{
  "n_layer": 10,
  "norm": "rmsnorm",
  "norm_place": "pre",
  "positions": "rope",
  "tie_embeddings": false,
  "init": "trunc",
  "init_std_up": 0.0644,
  "optimizer": "muon_variant",
  "lr_head": 0.015,
  "grad_clip": 2.0,
  "warmup_steps": 200,
  "final_lr_fraction": 0.0,
  "doc_mask": false,
  "train_tokens": 131000000
}
Each number is 128 + 24 x the weight over the matrix's rms, rounded and kept within 0 to 255. Layers, rows and columns count from 0. Numbers have three digits each.

# down: layer 5 MLP down (transposed), 256x64, rms 0.0656, rows 1-67, columns 0-63
# gate: layer 5 MLP gate, 256x64, rms 0.28, rows 2-68, columns 0-63
# up: layer 5 MLP up, 256x64, rms 0.282, rows 2-67, columns 0-63
down1:153094121129121136142144109127103132151110138099135106136117142129158123127106155114122076086178120138069119130148119147099146110129146148107163080112162110113110117119076148132148165117081158
gate2:093123140056106169137096145171155119145137152109129126139130172125145098125078144136148149103118120148143140150105150126098144112158127107152081135130132125164132103142111100123145090149155129
up2:150090160139140125138160123149099121125087145170140129164135098099092135119119113121131133146094134132110140136128126157102137123158106097113182124082123126141179143166142166075104130094103107
down2:120143145095065149136131129100141121064143166120111097127117125167100131121172110134113154114143093130158133154118156101146112154127150159141108122118152119117127140078150133157132120120119122
gate3:133178113114123156122160160166106124134116133110106147120118127085189109143110168131127119108141133140125181149116104184116158111125102146132118119113113089103165110126114142157194124125123146
up3:110119099150140115146145131075156142142136166132088140116093140133066154123116050097088104150112179156116128127108137103141097153113143146125118164125156124148061127118116135081129097156130158
down3:175100123116095142089119146131121115177189130114141102164135073155165154098125102145135148138110128114077119104113111104136111136129165091069132138121127122155118120140173159145124119098104117
gate4:159181134149120174114054137135105152126119069160130124111173143129138150153123126151155141144158124136127153133173109116112145114143123131142150173149161112140129143131103115145142144109121142
up4:132145129140144157103129095115110124127141105119088127153126171126151145136114078130058104094142096133119098153121129054119138118134120150139151118083160138129132081123101131158148160101112151
down4:120112148135130147130153102114144161099128133146093088095131137162137139115117111133119119136149142124111159171133106107087155099158174111108144100145132195124172141129146114139115078136088107
gate5:150132078093084137104129101151133182148123130146130199098101088134110152097146106082125148135079128084158130118099113138182173187156108132140120120139124142096138122138094094138102081136149153
up5:108133073115131121141103131102116136135167106118121172128133127142123092137188114110158129133123103140106118118149139112147139163204136107168134083114137054120168105150104134146147091080148142
down5:090102096181110108143111129157131164131159111148136107126144119102079131115134159142171090129046086112149103129113127174096118116177157096143134120110132109129128116146123170157100139100113115
gate6:165133125137137139112126095124120146093142119088141112155109143124107116123149156162144134121117136076086129117112096151181145131120151181094138091128121150087076153085108136173091141106168204
up6:083095159148170176117151123105113166163129166076132111142133141119132115106158157178111147089130091117168126087143127123156140146148190099119101122144129122147174132144096095133119138153109106
down6:153163141103120160116136082161105143109136081107112136099125151172128128080108114124103110130126135133109123109133169133106139157148136137115108060152110157121115136090126112154068086121121149
gate7:110127146095118144153128115124103160131137190157143131168092162162088121109119176124137194118130118118122124108102136162168136124115100120117120118141083170122125095138113124123101103089130089
up7:112123142110104115112105140126115104105097121078171126152102107144096101153093126160126181104112176102155153118113156145106090163126127157155125110133131096149130113139118133129115110139135114
down7:175140128151150144121096153090077126127181129136146116134115121152092090097140143110089130112134171108124133164144112129149131122125107139140118119146155125095100117145106142188130146141160133
gate8:139152130138122128122156129146130125136132139156129125137126146124090158074127172137102125105140129096119110179145124115111135141141130136118203107143122106121109102113140089122104103152152138
up8:121126139114111172106160142110175134151143155128105129127179150140097133098133103135124163096123115132140112139134138125188107141149172107116111103120103109119095113112172110136105119097159147
down8:152130142184111178108173118141160151146136127100129146119136149157097113124121076111147094136145122131122120110156117151147134100118157115096117122151115125111101117167118087106165124131150105
gate9:109117141154173113151135124120125110113128126130121151127143126145140137118133108132145144100098135146129138145126111078120094138126156122113134091124177158129093118128105151113125099106168108
up9:134101095126151151132139119117127112155121125149172102145154124147118127117145129096151173093113115136088109085113092122133103150128127163117140131094186149109131141138116159122147104136127119
down9:142151162150110100130156122126146134130166094110139123126097134135148109136111122156149131143138163131129161149135106119104195128105128126106134119100115118135110112143154068093140107125135127
gate10:106107119109093129164149166155126120114096122111121127104166147171128167137130125130143146184121149116166170104086127120120098095097156163111125079103108108114139120107131134090109132149098162
up10:116155141127101083125126123134156086099113132114171147143162134139111155146125138143098137130105105144124121115147103127123109113123117089134131123121125071115141097165141133097168076135165163
down10:126124140124140107086088097120153139142118152140119117149129120120089144089139122129146144099143123165167128135140174089109128145158114142149133117092152114141088117135107140131183174150141101
gate11:139137135133151111129174117165126133149106129137112141150161140084106158133155132161100125104113076135153160159148116121128149091175121084085134126109153168122166173126118145110159140163123140
up11:169087144127125109140164145099108096175142118132124148125189146173122137179121099118092127128136168131126147109095105092174128108136076136115109122095095100152112103078082143123140151162135115
down11:104117142152130129111096139106128134169167107111182162151147114123146158119113100109174121169144171167132129080106127167112148175126151179167119169119113080134125088157156091108095103110150122
gate12:133120143129079112111138144077090102149109104096111124153153092111145200137178110139137158129130076103078139118145112105134148174114123138128143132098152103087119098099094155099128109155127132
up12:113154116086167113164147126157136120087155098115107086149154135126103107139159131120122070091065153121084113121136110112112104084119112128112128145153067121114116177089150138131139106169137137
down12:156146112160068108126132111113102108087124140143140124135122106158078119137101109129156129114139149127096134131130150158075141182091135103085147105131105146137090138123175106101103138146126079
gate13:090149136141128140143108180142152121143134146121125135117131112190117124110164149096109136108134119162146133113123207125124109074115124194086128147102109142112117150133113082106131138139150138
up13:114177098136090151149172103099120149172136169090121166166158141094126121180097141109104146120104127123142128137137111125156116180130144107137161167125123114166127163088122112114144153106149153
down13:098106101086121130145147126118168110115136124125150178140147177108111142160160129170118101151137131096140095112167097104123118180140160081125110130124127093119148094138160139130093124125128092
gate14:133141137130129157104113146135138158166094111142095098112085109123142164120146122085139165090167140146133206109125167113153118153138118103146147150126106093128134138100161121110146099130161102
up14:156105118133122131133146074118142129165161116085102159089133127106126145156146133120112152110138164132097150143139132108128157132170147119120131101151149172135130127156142184131115103124154133
down14:149119123124110117056141183166102143088113128109141098143156122118126114125093151150114134137148117112157137119119118153129128104115115119144159156090116095084107094134093145139135153104123159
gate15:115102124165104139112114106125141125132132136121137160128108118145179110120120163113113099147140124107129148154131120141180121131092090141153124077121147128164096100136140128171094147144169128
up15:162134158160143120112107108154134140131150165143152143108098130159175126111176112119140134147118141167130133142124124113117100122142114136118135152105137145134136107137175131065106156126096098
down15:118123142101117164138146121093120101116118133135107086110125102086075147106134128151112148115151116129140102163122152108115103175124180108106135136118157150107112142122130115150120131152127151
gate16:089143159086152135148147139130149126138119130127111139123136099135128087175174103122133127098107146112127075067146070132111107139188134125119122147104153123142118114092106138152116142100127122
up16:146134115130141144141152172142120169132151111122103164132194129161104161166109132123119107127120121139136107098094102164115149141172172121136146173113111137126135121099126138104138137100120110
down16:135127124155142160113163105105114170154111105108125090129157144109103117129131120145126086145098104139101132166097142110145132109146124097138135089126126080129155162091127142078133121116102131
gate17:161093102099118177132110128116110122153089123150134130165105073111149149142144155131156190145149118108116153129176114127159133125132162116152136129148178141110137108142147126133146125133079145
up17:153110112070122159143086063130128137126172143151171160141184141091134119146125129141120140157161099091088108146114105166123150131145153140144152137143151131130082120119131109153148113115156110
down17:085133147131114115073146146131148135136077117151131120090143133161126106089120134140114122146107093117179134113094134096112120125109082120130149117054135160120140095137131175126141174105092119
gate18:113136111134119118123125146135192186099141149132144129124106105119111104131110107136139133112151107128109106142114120147133142117120147126125096131111142147066167145169092128143132114102157135
up18:145147118157159154106134107132125134120134169176189125138114158122130150111150123152140144122099094140117117141106076140107094118088115116108070116130162148106149151119143086144116092115128126
down18:117095123143126095117165113147167123068145158164168135113139122158102151116168127127124153134146126100136140110146112150139132128097126172151138106106158143128168168135114141123118150116136159
gate19:101103094109137158105118104136168137159081113182138155134085162114157095117145131124136151109133104113131123114112100113141137142150110121095120085109125148129146131151106109114122145105086120
up19:147129151133111149179142123105149157091115138102153150136115106128138153159099155121126142130135167121097129113108120098102143109137137137172107130136089102146177164186093094115128124157173148
down19:179130144166124116117121122118111122126161117136124147131170108155090125122161168157119148122111128107181099118119110133154117161102147118119098139086096069151142162109114101095111105119140126
gate20:142127086132108125115153130129122112132139147108123106137116069105098140131169182147122071067111114130201127165103136105129127134140101140165109150140143133125122129131115126162143165124111163
up20:100132182094142120153130138096063161133135134130145140094163123179155131136115138088135123126092133094100120125137109151084147135117122101133133132186094105117131130102143141147114128148108114
down20:089122107106129116112126108137117113114135129144141118099109107119132156118122164136110111143125144090119136137088098143086098143096138187151133122159135151123129150124138153142191117067121165
gate21:132141158132123145109141117102074116118149150108157090107114143073118121191162107112136130077139103087138138120148173144118126095160134127074140129143159122159151174133108144140147107145068097
up21:130121167163107130143107096115104101105150162131127062136117116104097117202110140144156159143153173125152183137135118132133145113134130136159156119141084109101147162152132170129133172166131087
down21:170101130117140137089139087115136144129095100064133114099129153135131098149156091060150114138100145109163125129156153134116127096144138132077100139130156100148168105094106130130135082116174107
gate22:148175129093128152152148146149131108120151161137090124136129147090135151133167096149093102087162088113096178175099154129122078115160122159109129121120132102122143109119158144105140163149122097
up22:132197126118140195068100135145072098106164126118140084120130118145148101115108124103118156134137084133129164149127118121129082095138142115101106097077140171153139120111153155099149109131155154
down22:132117123162133118154114150108126146093123119096114123160164147117142145145116173121114157135179136099139152123126092114095105116108109154069172163157106151072125105067119112128179132119159155
gate23:094097114150133108135107149092111104124107100137100128111167116156113142114131140141133110111151149162100134148166122154114121125082111124088165144156113107125104153144094104114078119167115110
up23:152115097166123145132135143134132119095128132131167142164135146169137127096121089137140096110103116160101138106118094138110144144107085127110139104139124180120116114177150092123122140128135155
down23:123140134138114101071180132121118131115137099132103127136113124146151099116126129173148129102145119146148143115173086114100158116124126116124135099137138143121116158131114105150140099129116181
gate24:111123140107131108144096138153135151120132159125098136118170119169155145128124136099112139148142109138121123077080138181136119106107119147121086148090148112097148138135133133112101129107119101
up24:127132143156146128113122119156134142131149120157127113137108120184128156146084161128147133133130167131100063167087189126164112138115120138155104183138096155135108095082125122115084135097135109
down24:165134104142100142151102152107110125161136115093110146135174094074124136157136083147149133107164106111129114137102126084126135139121068148108146125169146154110111138126127136099160141118129133
gate25:086110120157106136138106107113106110081140155126130100092122154105098123140141156119138162144135148076134089103156127142154127170181150089192149127159173143161080144151161109168129088121114122
up25:091098143159133148104106136117149137173172163175148135154062099167141119167128164112147129116117152153087155130077110147125092097092159113178097119125129160121133118092149114107118156073129085
down25:147210124097171132087131104105082112090130160110126124075141170109124141116111156101122136121153140094115136136173144103195128142123102150139121095129139138115117135112099139136103064093116159
gate26:164093126131081096144079155121150116118119126167154165166094148124143136133092111101074156109155118134129106132156100117142114174098103206141143159107120099079105119137106147134130106121153139
up26:141144141097125156112146140138075103125084136114131133110156146102114088207144123139158148105133099130143165111177184125138096097120110096154070083083117140198148131140182155087107150125121141
down26:119133146100175153120132124154134139053168070110113152113149120173116122100144138172139131136134114115119170114087119112150130139152147095081156088147149110145152155110084100094079137123057107
gate27:147164093139136155098155126134179101074113125181111115134158130139086143136120120150123157150146139123119103152122140090114115144148151130156120116145173142122164127138121105138103155073150148
up27:086114162151123112133121147164136114144117125148108120143152161126103137112096106126109128086136117153149094060147151117097142120123108143129134167146127120160117076144141153094143145133126104
down27:120148168140100112158127118139067137094161141126095132142101115137103095128135109095122165135125109140131148137095126156119117116121144117158103109078130148102185175105138116139099099131119142
gate28:120125122138120098106167128165140110141130128196099091111136104126083144096147142123152125117166122149113136158130123141131081165140136106111084148114134145144142154107092095142079080135153168
up28:102146193155129085120117125122165103118132192109125123154140107164147111079130113131143143111081134163155112120108117117081143111152128102122115158122143114115168136108082129126133060132176152
down28:135133090112147124139174149115144157154143119100156116092166101111077105044122144140125112161162135114134144138130147110111110154152154093110080161068095152168153125130135096132084155110098174
gate29:160115138095121120140128143101145137137145136128108146115130131194107134124174136117088082155151144131080123073100155126149069131142106144164108130115152114137137164137100094161046136128123157
up29:130176142126142157130117113122097143127096115140154112125122112156108115135164180068179137115115128116138095150117126149137128119104146155121120088196113106097129153145110130173097126097090117
down29:165132120143120161123115191160123161126146085125147142162116107137171132140114128126133140161117094137146123177133110115137155162095148110185128139132157099052093125129152112115133180128162148
gate30:155124147129140155109174114105139104161115121141070107165125129122094175101117130106104096119106144134146170139117153100138094144115097119125098159157158134080103159132103103129141144145150117
up30:096137092138131122133124136142094156105142150124131137139157136136139126174147116123106152117178187127151117127122080141118096125135145129133112158119093111108121071105152144128122134104162138
down30:098120127104104100091086163151133080163129150134153147080122121155136136149137122122116157117113088136155101086140115138143129153111136153131162106122137152128143149100156125099160136101103125
gate31:167140144086118149138132127155116124091109101142151122158144152135118102184136117096076103093102113112131155173195104164145139103097122108095145150173133127113121119136138093081124094148141146
up31:120138149106126127115155139072087135120135115125114118155134121135078147090109115149178163140153141159097159128133174133100098118146165094061155119106116075124116125078121160154161107138163166
down31:160132132112149112142081137147075153181090142108119117128158151151151158121154112150137175100104162146136122080109172125151142174126115086101134131099114140154167133128154164139126159132102151
gate32:127138143090122098149152115158117154104083114134139194115137127141124154098096077099124120145155136134138134133126096125110121148142169125137099118145121089115080108106124141127103121111136095
up32:072130119179120179100101163139084069106141141123128123127099157128120098126132120130126110149099164140096120140092163155148111113110111136137105143111070162128132134117129112091136126121134120
down32:105125089138128129113141115182164111108143146118134140160111126125158112115156127050144117107112102164163137180119127137178145125144126136165135118146151154193119117133113160131100147132098116
gate33:077161156117160118117125151127135141130123107134127118092076080163167140142129099095138156156137104112123115146118143123119126107146136152108146131122128127110112103151143135098141126176128071
up33:094155148144116141121137112156114149128105142114144159134127156115171149112123081132098101133118150117135103126104112128115109104143122157127131088161149139117176112154089142188141089112124133
down33:118138140160165121135144143169136100159115132128123126136157139186149120126132155132131117153111150134171158169157138159133154122182104116102134081148147126113137132134130164129149114149150089
gate34:113104087118139120120160120103167129179077113140095149128119120132128153154156120161131152149099093147143130142113149112130155137116122111131099104152168117111114106118126140129154157178105107
up34:123103122145142123126119113150107118161101125150136136104075131155097162100157185133098144160134105146103087144100153107132151141114108106099124126107113115115102147114103122125121099117135150
down34:131142164136115127124142146124128137120138099109093105162116105126139124121082123136140121081132179123116118077164129130131088117139172127165165133109120125108113116112109107125165153117146151
gate35:157108148126144115153167128175175144156116170090145151117108156092144135130112141133119138082141123161117183126125140097135112107138090108134094141135159119112134134137137097136175147148123129
up35:133158160097162170164115129145144154133144134161106135171085144089094148138109091103130134153112098162114104107172147076132133127122078123105115098110119109124170149154127081133117109074111106
down35:106148101130133132112164144133159159064167143123106145096158148130122138115160129126126141144112129119105168151162114139108124110146164138141134119138168121103130192152125161113118134168094175
gate36:132142101128129124152138140117098167120149097176140130078129071119113143160134117112084133111130109120125141138123111115131119117116132154142132134138173153111104148137114144121116117067124105
up36:103170148128135128130117172108180115127117126105102101120144144130135141124144107165146168155113130146079129126098101139133124138142114154116117162107150121149115086131141148150123120137138142
down36:163130121136116129128140127135129122082111132148105123125157147127142143150133133117123098175116100135137147092081115171185117120163125134117112150099154084121119147107162143140105135159121145
gate37:134154096162169148109108149125110118116125141126117119130129101102166142118130173138118134085115117153109142117168107093121119150140133124114090127116115130169105114107088143129098125117111123
up37:157108116169115111133144130163101110118114145127154124180099135124083137120121084132109081115129117135132124087155156124133141110127120097136098126143141102106128130184081129153089155133121130
down37:107090124135133138134100117092117145126124132153125157142129104126179136152135111136145122122101187129164174155083113100138136110139149145120155125164157146125138119116125104144146074130148120
gate38:057142138128123128184143180094119118114114153195110119154136130178110109149137166185134116138119143141115137107152158105145117145116116160109104129087134100097114152125097152128144149096155211
up38:119145128116107120138136145154150174107107185144154111159140071144135137103146118147142134148118114140090164090105103136119136142072124191111129070074111145109140120166099130142100159124155105
down38:131109185171147113118115128114139134179116132113123125130126107124169136130124114051118121174158108160127129115114157136141155162115138174130136103148121078130135099121189065115142121122112124
gate39:159149136114176167161154147128131123129134147124097136109114105130135128130127142157131163122117142148128123166140136095144139085132121180177135136112151141139126121127080118136116107099159196
up39:141113082086154138116116101110119150124129127160170111102144118125120126149120137118144106143117091135110103123134123145165147107133102105123154157159140127083123154142138145138133086183158148
down39:114124130121143162093124149121113122171170119118151138124170122094164130132111127127153108129126128165145135116135086105146147140172131138101137174135120065098125099133119100115136145150119130
gate40:172067099149105135152120124145141149131113126138138121152123084147093135109170100103102113148131144145131165085095109133116154152160153136124150103113150097084117118105108116155147138126090105
up40:092147147133107167064145121145115112156161120099099103151128108135159107113119154176125127090167085100115103095134184112129130120109099110154091135111110159133124165124126164133090105146137131
down40:120100181096125125082128136144109125104151129131135159123138153158119174152135185135149114118096148107146134124144100127119116068142127091148111129197125107123150161112096136121137091158116164
gate41:130087106130147168138118191149123125096089087142114142087116133135133116174104112112104119169150163126125122137127132080133128162092119143115159178134114083126120123101116118122167133116147123
up41:100149129143133156144108190120131156094107150122112118080109142161123167154130126105083105136096149152105112107119138097101095108138120162134077132115105108121103116100165128118133119098143138
down41:133128060127152132123141152135151077103111155110110165169138124117134170191141105123171134142112133143158153129110166126184124139130140109161105121124133149145127136085120116111120131094115138
gate42:157141076101136142152137117134127098138124130103150147109109104100143199095169128119143172099179095150111123134163124109129147127138126142162118115110123087145114148156137092148163129129120117
up42:113110119129158095100148072150101116146099128116149116100146116129144135125118134138148187097149138128146116134130117170112159096169135113143147150107105136084080129127145116160136133101112122
down42:161117168141118121150124128115181146122163151143151119096097133130167094108141114113110139130120116133127137077155100115090106165103101096095154121095124127136175096112112094109102156110108134
gate43:103111102147120128103106128148110143090116125135147145070111099152128103137159134112120114128180095119128114116131205161088141107095106099120141154090097093146102135141090124143119107107135096
up43:151117112125081115107117120138114080134113139166102129122099072163161135125134106087149116087152144120152120133116146126109116098133104125127179148124139134105117094128134156127167134169139109
down43:168121148106092087112117101137113105123125142142131145155139107131121157091123135146118065118093115123119128118131119162101113166149147174166161130111142149086131160099141138133129121153116090
gate44:112103104155106111097160121152132155121116131166102132130129123136131117133133116154123093117113114149163134109150147122135149146157124121143143077101132177181166100122082106133144152133162126
up44:120137073100166140147105152124112128118079124111152128129106123159107096144143141130162155143146116120164119122158161136080110111077153120142163136115104126130105137097123107098147134147128162
down44:093095141161118097149160112106128128094150139134115115106115127155109127120115118123141157135046119149096131123133142125105110126116143129127114101146111100083126145165132123163138115110104126
gate45:071124114140099130126111143085095162129142163113091114128147128140135173126171135127124160136124140098118099150166134111118085118150151112150164134097107150148148147130079101130102121106136130
up45:150143178138151153114135124128139115089174162130149110161144147120115146081165145056135151140104091110162128124121137116126138127096132135088128140117114135149157107151146134119095120108172118
down45:112153110117150122129151148125160134120117131117119133124124153108137116123136105106139134167130161130137102125133083148113134128143138088098108190112058113174134134125142148099150164156155129
gate46:096105110112172112125156125096115092106099143143124155125161143124104139116088129147161129094152121164113128149113122135131135119160148109185085126137116158094116158131113170117102160113146174
up46:112128158177096141136155151152119116131139091157139148128089101093131116122116160137133151136174109111131119123113123075146129103141098146134154155179087183131136106117130129106113142133128144
down46:134120155147104162122058103118115097136171120148097141137091089120135137129102128096137155160124124065134119099127103094123088127121120165121144154087108128152123117136134108113105160126120149
gate47:128128139088149193111142114127140119116132126104135134146142150129137134190122131137169123133159116140095084132162141087153111110115166124138093125095140099166129083120097100114146132111098136
up47:103116147128142094129133086144136082140117144113143145122132132106095114134129129138129131143154175135147156130126138126107120144146103089138146123163141100119081155118127115114170124097157175
down47:131127113133157170141125116102162120110138128122101143148123134113166129111108140116155121145050108170116098141140101101110118118167144127124131127138113144088107105150109126144094122146070123
gate48:130099121090167120140140154153159153125106150122154126084145127119108122141156116136158117144124087118122108175119113181155110162101121101131114142117146112097126177108131108099149141139119128
up48:091113121109073108100104172097151157135139084134135138156109157120091103134162122166119117113104130105128142115092156145121137161076145116117121111111150151118102118137111116133135120118067118
down48:134149114079142106117136171115143121139100109128140129125139126138120130144121127142214152119116110117076105138156112119144116139151174104153134148135163101108123156144136135127111136114165131
gate49:112145138140174145119120118169157131108088113119130153093144101119123096148091147063113160122149147093121092139149124151161155153099119114096111160113120086105124128118124089149125112092148139
up49:152101142131122095149112135142114147155143086124115174089077159163129100103128117131104114178109127129109081134102158132154128114149167151107134121113120121153099134156093163147132116114119110
down49:102172098100154134134137120098119137062107168144101129116121094123143135126125133105148120083147148125141102143121152161166149134126155122120171143114154111093130146117150135143124101106122176
gate50:096143125171113113105107154127085109108113107181149134159113116160120134109077098109130137125135114145141110142151126143155133116174132151120099105152129121127130126136156122137131135154142114
up50:132110099125125123146125139111131128093162117157132148104137161165100098116109138154147098164170176116151120146123144119133094116114119168122110150119085128125110076125130131118120130148118169
down50:109152174134119120106135134150112108159114102142142114110099083156129122111100141127154169135155125133132135190142120139099140085132125140130125118134081126116161146149139165137151140149130128
gate51:138153174080150143140175154120139107103110099129070129125137126091114111117114101108078126105130133167108142117143131136071102111134099129126120132135147130143143123093141103123114114141130130
up51:122134147115114112119134132117148159134121140129100126170128153105095112129114136126114101133145135101158136107083134129122125161122157155116168106152139141176097140141125116109126063182088117
down51:163164104126132144141115118112104168156147138116163081128155136139151079124112153161168116106134129109117165087117108130165139139152111129099129152134108124143125116083129123106104135138109120
gate52:131133156123138178143145116144112143111098130141149142133137125142112136089098118072107136105165119137114138128119111158099113127110129144093120148158141098120115117109162147124126150072127134
up52:127133141127094143099158160138099155136098155132090154156141132123111140120086144116112175122119109135115131137113157149109098128095131101117143135113097148083120137138153159141143131111145123
down52:129119150129124136118092132142129153124112123175114125148149136143148125136097135097139216124110120131123135074139092142103098114111153145120148132164145131103098138143147142145116106143138100
gate53:164122085177128110146139106162114125112118105144150140114077120108085171135119119136154101121154113103163102103163123142138146137146178109106124107071173119144108170141138113156140111129126096
up53:130155127152134129154138148141160129093157099119115115085085114082100143135109102144154168119133135142119168112092119111186116143107112149102128131156133103166094162142152122154128152147164113
down53:162116125125147116091142100102137109101183157132128131139153083142123126096144161160088114130114128131069141142123104127145126165096124172129091095142148141112108135101168120131128152171135120
gate54:097125127128116131134109125099129117111088106127117157128122155113084143106143081114115124118139104161137149121154142115105106145167148122116179085179131164136081146132120111111126179153138118
up54:139142145094132124111121147085156137136089150175110111133119115154111133130083106129129171134110133136085093114121109137130181117111121109095175159101092156096146134140153097148148135134130114
down54:146106149109137143150126152120164141123132094115113144122129122156138124077083091114119130129095118107081125115116149139140105152099127115103144166139156111098104121113131164162137071099085099
gate55:110132156127155159095133122121081135071132120127113140149160153103143156121113149113139134146101147115110163174119148138158088175082108102157122134128150103166081123139159108145164116184128075
up55:139138142143130117128131078152124084129139181155150120123108095082126135180083168126144155153139114064131121140144101160136179097119134111106141124165144114140087129129147081102109193127114061
down55:152163090088121109141155125109136197157149106145109104168149113172122151115184088136122132114092091155104132129148131126115106146137094114149126087078149131123168158140117167185074128132132146
gate56:126165111137112134135130134174128126107138106133147165144152105129082140119135142131117136155124085086151189101088099155109106172113110151094147139151114113102074131067113092160146108103137115
up56:090091106113090135091104171114123155136155150112114158096163136063185119122102140128128114151148135144154105068150172143162097119156125092122173145168105160131170162159088132101096126140098143
down56:158142130075139159120121168110120122075133088096069150144138149174097142103164142140142144122088127128094123188162123073140178094105101065169121118151159089082111105114170118128156129155118122
gate57:133103073192144147108142123152109146142092119147103092130112119122145144177119111115109152129184130086140138133129128131113092151122073124097134146127163124087139118089111122082147108137117146
up57:151128126158116137115131030103085117144136121125090157163111163106098131139114121116139139118148130109136117116112109125109122128151097153115122126133083126117145106098087140104117126188134087
down57:103099107080117159113107138141187152184107136142159099094134132123134127131109132126089140130161149145141139146151103124100144127160168143114140143154187140115113096087087157137121139108140149
gate58:104105154149148127062106149089092156113187181116132171099131134121163182108192117137129137129119139107148148103141168109124109175136134133113131108143144130171115120149135130141112146156081124
up58:107165125114146121132156127134110133086151111140107096195101141117151126122123103109174120139118159097141094110178129124131100117149176110131107164092119070150111147085111138120138123166124135
down58:182104162128117120118163134149104128090090124085104168151106145110197146138151123081143132131146100106147112140131134142162106128118111125141130176116130094121094106151113161103109142122146162
gate59:130115120164130134138134108129067171092137080114116153110107133121092108144122171118134151114148102114157103154103131132114098136144135178164146138123100098139193179108118125165146122099109093
up59:097130127124152131129156158096148124098121133117107150099155160118135110132149130155108157130123153099121110117116119168124161180095192125157135124115104129146113119129141155175138111098148130
down59:055144084128130125148090135134153110124119127173134119106149123137165119125104154093118093134092121123153139167166154137125132128118160162131157138126158085120068112121160131115113094125155097
gate60:068136144127096172113134109156101120079123078117129132137106130072080135091154116138153127149127121136106108163121128108116161135130174158125132152145141129194139156110150120131123118144131144
up60:089144141128085154130107123112108091136129114103128133149105178097098159158110167149133135150147142154114066125147126109138143151131143134146189096118126133136105131147097116118141110115138122
down60:160098139155168183135116111129150123097157118172087172131102112093107108110081140085126134137108112148159108129137125117112132111099124087144107128129101148164099097141092116111133117136138138
gate61:131098115160166166068106114156111137136091122155094161182129124117145136155108108142109135148155162149150123095133124135107122141171139150108124081117115125095124118137137104145117135131098109
up61:105133130129164110094152114132124157097095097111103130098109144098128111104161121170106127155137156146134103110133114122167110152137147109091132100121123106117123146156132125124106131137118088
down61:105066127150172142126146135149142128167124095100173150120129140137121111136112137157141138129154126135151137091151126181086135119153136158124134109189125133144155135134120157121144140101120171
gate62:100162182096130145103139172106148115125122108110093090136126103194090109105173126137132131155096112137159132121149111072138154116148151104086126129131142108144140158093139130128116121105163126
up62:125094092091174132128132093110130137102113134153144156122132160126132069109145162141128107137152166086146165109114136146121123127133132128158133098122157136108150170093155128118133114132123132
down62:142106131062159153122144114110134171163107115141107103101109133141144144170125122164129126115098142117101133117114128189135127109116085152136153107100125167142108127112099128141121103108073151
gate63:159129152144163128113117110128097109078120158167150198151114093123139105132151134165123107154091143111128132154126109133124111126136090161168129120110094123132127149123099124128087119085163115
up63:135166104164088116099127105118109153126139118145131052138133123130109137121132131125149106117124143120115120151087108121164140111135157107131113104120127127129138142137105125181149079141078088
down63:122121135152142195112066118125106113126130139141111101175125159133113129162137137188152130147127163105126115138157136112105150118134074134136119115134116137133133149144119121144091161140153132
gate64:102083099154165175113179131125113144138147144111139133133129140091113142090118107121110128125125151116139118142061118127137155116145145128114141093129155084111112145149096115146149134132096142
up64:158112157125146150109132132138121104158105135149125118166131118128152161154129101143130112183134140181134161118133127144120138107132135123143117165106138113109174094114116153135138130137142130
down64:149119145089094135102115124101122097133093165169097136103143127131141139180113098119132126158131136131115166108106143138117123094113100137157131167130157141113115141105110116134120110162162151
gate65:102099100154140137128117054129140136142117160152110093113110188097119119125161121126099159153134099163119134127144135144124132182168126142143084137087134154130087136121128161115114133114138140
up65:161093112114156088158129121179133140108156158153140114155117144113119132101159127100200121135156103087123119099147134122136170147122133150111154101100126156106141142192128113160133088137103104
down65:138128124121144106170166128155135114128080143131156150203128152114096156124155141106144111144127076116117128127122137119159131143087143099130094099148153095157174075130150100098092132123128132
gate66:119162150164069124147116135120125146132122119137129124134092147122087095137139122140088149133127109136135155144098175130141122093130126134114108118170187129138118166172093146148134154153131102
up66:139129166124117097129128123180075096128110129155143138166096127092087127161104162144152125142134127150100143135134093131124132132123116098117095152113169115147146136171133131164080182101123124
down66:129131145139154160114099136164149106147148120084132114202155142121117126129117161150144135113134145149067092134157133114162140164125113164106094140137139123151143116148155104132135142159124128
gate67:112113119105120121126139133110106124077175124123148111142156160105121154184132161145102124135123139130148166088137126128105155130141145131125116127165146140139135122109121178105156164094139148
up67:099161107090117126195167105162134144122151124124124137131145107123098119123162126116176120180134082179156137106112142120141118131123142156129154097099140136162119151109150161123135156097176105
down67:096157123138157153136121132107123089089104174151129127112105081080164130131095125105124115108128106101162095159123122118140133122072142107117122100149156131078128079119122120151114130130123147
gate68:112091134179165132137129134120152095087119140136108160130169141097121136106082113128130079139110131144147196105128110132134105154152157135119126115134102115097129114175113133110147126125092086